Weights of a small transformer language model.
Architecture: RMSNorm before each block, rotary positions, no biases in attention or MLP, normalized queries and keys, attention and MLP in parallel, capped logits.
Each number is 128 + 32 x the weight over its row's rms, rounded and kept within 0 to 255. Layers, rows and columns count from 0. The size above them is the row's rms in percent of the matrix's.

# layer 2 MLP gate, 192x96, rms 0.115, rows 164-191, columns 48-95
size [ 86  96 128  80 120 102 109 110  96  70 107 100 111  75  97 100  92 111  92  76  74 120 113 107 105 108  72 103]
[[194 134 145  98 129 111 144 207 108 101 173 122  92 108 114 107 146 113 135 128 115 111 108 136 150 155  86 204 154 122 101 164 178 126 104 146 161  36 128 153 129  85 146  98 159  72 103  37]
 [167 174 116  76 130 113 140 117 154  87 131 135 130 114 171 134 176 196  96 108 147  96 105 110  84 101 146 164 140 162 162 156 123  92  84 115 144 125 129 117 102 139 148 114 143 171 126 135]
 [130 198 137 130 135 115 120 157 197 163 181 105 131 148 143 132 115 133 105 152 116 117 149  88 112 121 165 149 176 134 137 103 115 164  88 129  87 111 145  62 113 148 113 147 126 177  40 150]
 [ 52 151 102 161  93 156 124 105 100 210 118 111 147  87 146 146 142 102 169 152 134 190 190 140 105 138 163 131  65 100  67 163 114 125 137 108 128  74  99 173 112 105 128 118 177 187 145 120]
 [137 114  44 100 163 122 156 169  79 141 142 100 165 137 150 105 167 141 189 124 140 127 142 147  65 125 123 105 111 123 114  95 164 119 152 142 136 104 139 137 158 123 110 191 170 181 139 188]
 [126 102  60 116 115 196 117  91 223 152 112  92 179  85 158 126 152 161 107 164 115 146 151 121  93  85 118 163 163 163  72 132 173 130 116 142 146 145 131 123  99 169 130 130  68  92 141 116]
 [194 127 165 113  99 154 141 138 129 126 108 142  64 103 162 211  62 107  89 149 131 142 119  97 176 142 118 149 164 107 134 127 150 156 100 161 106 128  88 208 124  98  90 133 131 144  68 131]
 [120 120  85 137 145  80  99 153  78 123 122 211  61 188 174 141 141 125 165 152 207 133 148  94 139 156  80 111 103 153 132 116 117 120 130 172 122 110 110 136 130 142  98 120 148 163  61 130]
 [ 64 147 121 192  92 145  81 109 149 114 114 138 175  98 117 164  94  92 104 161 120 185 135 136  77 134  79 116 112 126  57 125 179 110 119 170 137 143  71 156 186  96 111 130 119 116 119 149]
 [144  99 100 122 125  89  79 134 150 176 123 114 151 113 124 109 122 115 178 151 114 111 132 130  80 115 154 132  95 120  88  78 168 139 115 104  58 183 159  77 119 156 141 138 155  83 131 167]
 [131 141  98 115 189 109 141 135 141 139 147  37 143 158 129 116 155 174 162  68 172  74 140 144 160 140 151 163 170 202  97 105 150 168  76 149 125 146 168 141 141 120  54 142 125 121 125 130]
 [137 125 117 119 134 167 102 121 132 128 100 142 152 167 132 128 163 169  75 156 105 116  69  85 149 128 105 160 115 129 152 148  88  87 149 151 138 111 190  56 137 143  67 168 139 162 117 139]
 [ 94 158  97  98 103 154 175 149 159 111 112  83 145  89 121 105 132 135 157 140 132  85 169 129  56 160 131 172 113 127 118 128 197 130 118  94 152 151 147 127 136 156 146 133 136 140 127 184]
 [ 90 133  64 128 156 191 122 131 153 127 100 148 104 111 119  89 126 206 101  86 148 119 149 140  90  95  87 187 133  75  75 172 152  70  83 125 144 136 140  99  94 152  87 174 146 195 132  96]
 [136 140  56 100 126 113 172  81 150 138 118  66 195 100 151 160 157 128 142 116 154 138 138 152 128 105 112 150 111 109  62 160  99 144 145 112 195 160  93  78 118  92  69 132 132 137 146 166]
 [172 145  93 138 143 146 129 176 123  80 108 117 142 150 115 119 163 116  97 129 132 100  83 121  98 142 126 103 214 151  83 104 162 122  87 146 170 108 106  85 119 107  94 129  88 116 152 143]
 [110 160 190 118  91 115 145 105 144 158 114  94 147 128 173 174  94 101 125 143 100 132  97  84 122 127  95 110 152 134 148 168 127 104 124 148 148 137 134 120  94 124  83  81 190 132 112  98]
 [109 184 183 164  50  71 110 164 131 172 135 151 162 125 115 100 120  96 155 139 191 153 182 150 111 103 162  64 110 116  94 100 142 125 122 145 124  91 155 154 138 173 152 143 152 143 138 157]
 [107 158 136 143 112 133 111 140 153 133 166 120 148 118 132 137  95  98 158 170  76 175 204 117  96 168 120 100 134 131 135 131  81 162 142 107 119 148 134 107 161  89 122 142 125 161 127 128]
 [115 101 114 128 151 157 161  90  99  91 117 150  42 105 116 103 149 165 152  85 155 177 136 144 129 119 125 128  91 106 117 165  30  63 138 117  66 152 153 124 132 177  99 113 198 161 122  88]
 [113 121 202  99 131  78 145 133 142 171 188  97 135 163 133 102 145 133 133 158 208  54 147  89 110 157 110 132  95 132 160 143  94 146  87 147 152  97  90 125 115 139 158 166 106 109 119 140]
 [109 153 103 189 105 123 128 173 108 136 106 142 135 130 172 154  93  95 142 158 152 144 159  70  93  87 191 118 113 159 149  86 166 103 104 138 162 134 134 153 118 124 121 195  96 165 194 174]
 [ 40  93  73 162 104 167 119 173 127 146 123 139 110 149 100 125 118 132 107 149  99 155 145 103 136 158 163  98 142 144 100 114  74 122 107 135 110 140 144 131  98 134 116 187 114 204 130 169]
 [121 142  86 127 112 119 144 122  89  69  76 139 128 148 144 148  29 129  55 144 162 170 162 114 121 125 164 121 116 110 124 131 173 110 119 141 198 124 172 188 129 117 105 106 133 105 131 104]
 [127 112 147  83 129 122 119 172 127 150 130 154 137 139 125 115 119 119 125 143 165  94 188 128  94 150 197 100 111 131 140 107  62  99 136 161  99  80 156 133  96 147  78 141 103 181 131 188]
 [132 106 182 136 150 138 135  99 120 136 151 185  87 108 149 127  98 169 139 131 172 154 147 135 140 138 107 134 104 100 139  96 111 110  47 104  68  96 147 156 132 109  67 160 184 145  47 106]
 [ 74 118 200 146 175 105 205 110 119 130 111 171 152 154 103 100 117 126  93 130 132 105 101 129 145  67  93 139 170 149  84 175 106 150 136 156 164 125 167 123 109 118 125  88  96 142 153 141]
 [ 86 128  86 178  93  94 149  74 220 124 176  84 149 129 169 139 110 112 147  96 165 152 180 128 113 143  89  79 112 132 144  75 124 116 135 178  88 154 164 187 143  50 160 131 129 137  95 134]]
# layer 2 MLP up, 192x96, rms 0.109, rows 164-191, columns 48-95
size [ 85 100 122  88 121 106 104 107 101  74 101 112 109  78  98 103  98 107  98  80  76 111 110 103 116 102  73 108]
[[181 150 175 140 111 115 145 113 215 190 132 127 128 114 155 155 127 130 134 118 149 186 147 109  82 190 178 114 115 109 104  72 120  99 101 149  56 120 111 150 145 153 126  87 162 166  84 215]
 [197 165 162 151  96  91 144  83 130 153 149 138  86 152 144  62 179  77 115 155 110 110  97 132 132 107  76 109  67 160 188 152  96 119 187 180 177 102  91 164 102  98 134 147 149  82 114 124]
 [155  84 111 173 147 105 134 114  33 104 117 128 101 129 140 123 118 114 208 161 166 141 122 181 165 149  95 107 112 153  72 163 161  97 143 151 154 161  89 238 159 142 120 108 139  75 152  93]
 [124 142 116 116 152 110  64 103 186 141 172 188  75 140 122 112  93 103 153 110  83 122 130 130 139 113 116 133 104 140 186 115  60 144 107 148 130 116 123 116 135 101  76 174 202 137 122 160]
 [140 119 114 106 121 160 143  86  72 143 174 117 229 145 135 122 187 150 155  92 131 118  99 161  88 103  92 129 115 107 128 110 150 147 158 145 161  69 109 140 143 125  94 122 142  91 197 154]
 [111 123 153 131 175  83 119 161  60  99 116 182  44 121 129 153 104 141 143  79 129 145 103 128 138 108 153 140  98  95 150 144  62  89 141 137 114  72 111 159 118 104 129 103 202 152 109 131]
 [ 99 103 169 143 126 136 146 116  71 124 127 112 159 131 112 133  95 135 165 165  51 174 141 141 114  88 195 107 166 151  89 107 103 135 129 107 165 119 108 132 141 140  88 117  33 165 167 231]
 [227 133 150 112 119  89 181 109  99 124 130  84  89 148 128 103 113 103  93 158 171 145 141 159 172 145 114 128 133 137 169 185 105 173 142 170 101 109 196  98 111 125 171 169 101 131 116 119]
 [ 93 139 102 125 151 175  53 119 137  99 163  81  89 157 122 111  58 128 140 167 130  88 102 150 134 107 120 148 113 168 142 146 196 152 125  93 200 133 144  71  97 108 168 198  92 137  96 125]
 [144 132  80 127 157 135 152 150  72 167  81 153  75  96 132 128 163 121 111 162 107 101 108 131 131  95 152 133 108 146  84 107 142 128 147  50  89 173 103 110 151 108 120  97 123 109 137 106]
 [110 113 132 180  86 123 102 117 126 129 127 170 130 116 133 140 103  60 122 208 130 157 136 121 108 105 104  69  96 106 148 147 133 121 138  82 137 100  85 113 144 124 146 143 177 115  95 131]
 [ 84 145  83 134 133 130 174 113 129 153  73 141 127 114 138  99 139 155 147 100 116 119 148  99 138 183 105 102 134 128  87  98  87 142 106  68 147 174 126 101 121 167 100 139  97 147 108 140]
 [139 122 123 119  97 137 152 179 130 156 131  79 158 102  63 136 140  97 179 133  77 103 117 155  64 129 124 162 135 142 102 108 193 143 107 102 111 178 134 127 154 145 131 128 102 101 117 164]
 [ 99 138 101 157  59 142 131 113 126 116 158 149 117 123 157  87 180 120 174 163 182 139 139 130  52 151 160 122  78 124  87 136  89 117 153 103 114 176 143 166 126 153 146 139  81 150 127 157]
 [118 144 184 122 108 101 178 144  89 163  80 153  92 116 165 131 170  57 136 208 139 140  78 146 109 133 139 148  82 170  93 117 107 165 151 150 149 125 150 183 151 100 137 124 151 113  89  81]
 [127 140  77  97 114 125 133 117 184 178 165 119  92 109 152 138 159 118 156 113 167 101  79 117 130 166  97 230 113 135 158 122 120  99 125 101 118 214  91 178 125 133 155 111 166 117  78 109]
 [175 121 117 110 151 100 143 144 118 170  76 100 172 182 161 180 167 168 174 157  97 129 166 114 143 116 128  94  97 119 158  59 158  97 148 103 169  75 128 111 133 133 129  84 107 173 167 185]
 [169 105 107 110 223 119 151  74 136  86 121  94  78 122 120 153 132 134 112  85 102 133 105 143 119 118  82 188 138 146 172 162 121 136 123 125 157 192 138  82 123  32  90 135 100 163 115 130]
 [116 130 116 107 151 143 108 113  91 151 185 113 198 141 148 114  80  86  72 107 109 155 134 125 117  85 127 109 189  87 102 106 102 133 160 137 158 153 157  70 187 202 156 107 129  52 115 131]
 [ 86 113 137 127 173 136  96 108 134 190 149 150 141 159 165 106 151 137 121 100 161 151  78 132  93 120 129 164 161 107  91 132  86  82 170 124 138 179 152  78 111  92 136 101 162 123  87 173]
 [172 167  94 113 138 120 137 140 160 131 132 144 107  60 170 138 158 195  72 185 160  76  92 123 131 115  81 139 126 140 129 106 173 109 103 167 114 177 111 136 103 151 138  80  94  99 147  74]
 [179 119 132 111 157 118 166 137 105 118  70 167 101 136 182 105 167  90  87 109 139 123 144 124 131  84 173 153 166 115 115 133 137 141 143 123  91 130 127 153  94 182 162 133 149  72 154 156]
 [156 166 165 137 156  93 104 121 128  97 140 145 213 114 115 175 118 143 191  59 146 115 119 162 103  72 162 143 113 138 171 161 135 192 132 165 144 113  71 117 111 113 100 101 140 139 105 100]
 [ 83 126  94 128 189  99 175 138 142 150  77 156  93  98 169 149  68 171 101 178 114 158 158 134 128 119 151  85 121 137  65 115  69 138 149 176 155 199 143 137 107 119 139 137 102 184 145 147]
 [ 95 133 144 114 172 100 148 114 112  92 163 117 124 156 134 117  42 137 124 150  99  85 149 123  96 121 183 212 115 138 165  99 111 101 127 114 120 172 107  62 181 191 140 144 111 136 100 189]
 [ 64 139 111 142  73 149  85  94  57 141 173 100 155 114 136 125 125  64 131 187  85 103 149  98  86 178 130 115  53 169  84 132  89 165 119  91 158 116 139 141 126 112 136 122  76 176 110 117]
 [143 122  67 107 131 130 108 154 215 102 161 129 137 128 133 106 128 176 102 128 137 153 147 144  33 151 126 141 105 101 103  90 128 111  95 167  95 121 101 113 197  81 117 164 110 162  90 120]
 [122 141 117 158 106 127 162  68 189 122 100 136 101 106 149 110 153 124 107  69 148 172 168 110  88 136 102 103 102  72 175  87 138 126 142 141  78 143 146 194 147  53 153 112 108 132 123 114]]
# layer 2 MLP down (transposed), 192x96, rms 0.107, rows 164-191, columns 48-95
size [ 93  98 106  91 113  90 112 110 106  74 103 103  95  78  99 103  98  93 100  80  77 108 107 107 115 106  73  98]
[[162 151 142  91 114 152 122  93  91 148 128 148 143 124 168 116 114 134 112 114  89 100  42 117 117 135 140 151  97 134 134 163 178 101  88 170 163 100 120 101 109  77  74 123 121 138  57 124]
 [164  88 111  65 139 144 143 172 134 131 145 139 124 155  94 190  62 192 140  91 137 157 107  97 126 143 151 158 137  78 136  79 157 148 105 128 104 119 148  70 191 159 148 109 153 177 163 179]
 [139 154 118 122 139 117 121 162 154 140 127 168 176 107 172 125 121 104 152 184 184 146 117  27 137 117 145 145 152 161 102 131  92 153  45 158  71  86 133 117 103 156 102 127 142 107   0 123]
 [134 156  95 116 129 117 122 102 147 128  95 104 146  69 103  92 168 112  38 127  79 150 163 130 162 113 125 161 120  66 101 144 155   0 139 177 154 125 121 121 133 130 138 115 131 127 115 138]
 [152 131 150   0 119 109 114 131 145 123 159 159 113 118 151 137  98  53 134 130 137  88 181 106 125 128 133  99 116 115 110 202 161 179 186  99 148 112 158 117 104 141 171 151 100 104  36  88]
 [110 113 145 211 130 137  90  96  92  67 112 158 175 155 135 140 144  83 122 109 113 163 165 107 122 118 123 108 212 131 156  71 137 177  91 156 104 116 107 170  91 118 114  94  99 136 142 129]
 [ 93 150 127  78 144 154 112 148 178 163  87 144 151 113 118 134 116  96 191 110 142 203 144 161 121 123 145  47 182 115 105  85  97 171 148 110  75 138 141 146 189 168  90  91 155 157 147 132]
 [127  71 158 170 137 163 126 119  76 140 122 115 116 150 166 130 116 120 152 123 159  88 127  54 131 123 103  99 117 156 153  63 139 172 128 121 149 122 157 138  78 155  60 159  88  72  97 131]
 [134 110 177 108 130 109 130  97 149 105 177 163  95 133 144 176 128 169 104 155 109 133 120  46 162 136 162 115 146 119 142 178 118  72  98 108 156  67 134 124 127 137 112 127 107 162 100 144]
 [146 126 111  96  93 203  85  92 108 153 154 165 160 126 170 163 177 103 154 124 156 103 146 137 129 130  80  69 112 184 119 102  93 109 120 104 106 118  86 138  61  94 181 123 133  95 121 116]
 [105 137  80 254 127 140 116 123 132 114 119 100 145 113 144 152 132  98 146 135 130 123 190  77 104 147 123 102 164 133 137  95 190 183  65 140 117  93 142 120 136 168 110 133 152 120  93 184]
 [152 102  97 107 134 106 132 141  50  82 136 136  97 142 134 132  91 118 144 187 183 145 114 255 121 106 113 101  98 129 110 171 122 138 165 167 141 130 123 142 131 117 131 119 122 143 161 137]
 [189 115  56  86  73 162 174 164  95 144 177 125 156 144 131 103 127 111 144 146 175 126 128 191 171 134 152 106  93  67  73 227  86 107 133 113 128 114 177 119 176 108 138 173 119 141 118  67]
 [151 156 170 169 156 115 166 119  69 147 164 161 146 172 128 107  71  75 142  90  98 136  86 110 174 124 113 117 140 152 128 165 126 175  94  85 159  89  91  93  95 161 125 108 166 180 112 146]
 [161 128 122 121 168 169 143  95 194 125 139 108 166 121  69 123 130 147 117 128 120 137 142 148 108  98 132 155 160 115 177 130 104 110 117 123 163 147 105 155  75 189  62 187  96 116 166  95]
 [117 142 153  58 124 173 154 124 141 145  93 177 106 126 105 175 141 125 108 153 118 110 161 175 162  84 154 143  87 107 113 155 154  64 112 145 160 134  90 124 130 142 114 122 111 113 131 118]
 [173 101  96 151 138 105 138 196 146 162 139  89 145 142 109 182 122 106 201 100 142 129 101 132 125 151 125 117 107 145 184  45 150 147 193 114 144  86 134 138 148 149 126 131 100 146 141 187]
 [164 153 119 132 171 123 177  82 140  56 144 128  91 120 144 175  97 135 120 189 115 160  89  91  71 135 128 138 133 161 134 150  85 213 116 142 141 158 104 131 122 114  98 138 126 167  60 131]
 [158 104 143   7 118 111 119 149  45  80 133 199 141 114 120 166 133 147 110 125 100 122 145  75  87 101 112 128 163 109 139 148 111 189 188 151 173 193 172 110 166 143 163 105 115  97 137 137]
 [174 173 100 163 126 163 144  80  95 123 151 193 150 128 134  95  88  97  74 132 111 134 143  69 153 151 156 169 177  90  78 128 191 166 138 153 167 121 187 158 165 121 124 142  90 122 111 156]
 [154 122 142 106 136  65  81  66 134 169 183 138 107  91  91 144 117 108 129 101 164 124 119 142 159 127 185 178 172 140 148  74 157 144 163 103 141 138 148 126 251 135 149  83 125 150 127  89]
 [166 100 176 118 125 146 160 101 131 120 122 204 155 126 111 116 146 126 111 173 145 129  33  41  62 133 148 153 111 144 141 127 126  95 116 162 117 135 168 130 135 147 199 118 152 134 177 109]
 [ 80 143 127 156 120 172 135 147 153 123 111 123 128 162 109 114 146 117 129 101 134 138  81  57  84 101 110 163  96 115 115 118 125  21 127  89 151 157  91 137 107  64  82  94 157 176 106 145]
 [ 90 103 122  96 148 174 117 110 164 152 106 172 146 134  97 127 190 189 133 104 103 120 145 253 126 123 166 114 164  66 144  96 148 134 106 102 114 147 148 156  86 167 144  92 111 158 136 151]
 [232  80  96 148 122 107 131 135 201 123 119  32  78  87 151 111 147  79 109 120 120  70 103 174 132 141 105 104  92 128 116 134 131  77  99 100 111 193  78 146 150 119 151 135 100 156 156 126]
 [ 79 127 129 175 142 140 155  89 130 141 136 153 133  75  54  58 138  94 167 171 111 150 201 159 174 142  63 121 112 153 125 116 138 163 134 138  81 160 126  80 132 165 119 124 149 115  72 113]
 [110 174 106 124 166 114  95 110 114 116 150  96 140 113 168 184 122 111 163  57 164 135 126 158 120 123 141 132 170 125 106 147  91  74 137 131 107 150 109  88  43 128 151  84 108 124 128 124]
 [175  78 153 149 147 119 131  85 122 146 141 167 122 132  91  83 146  92  85  40 141 153 163 241 176 118 136 118  85  78 107 153 148 119 170 102  99 148 131 156 133 129 160 141  97 128 179 101]]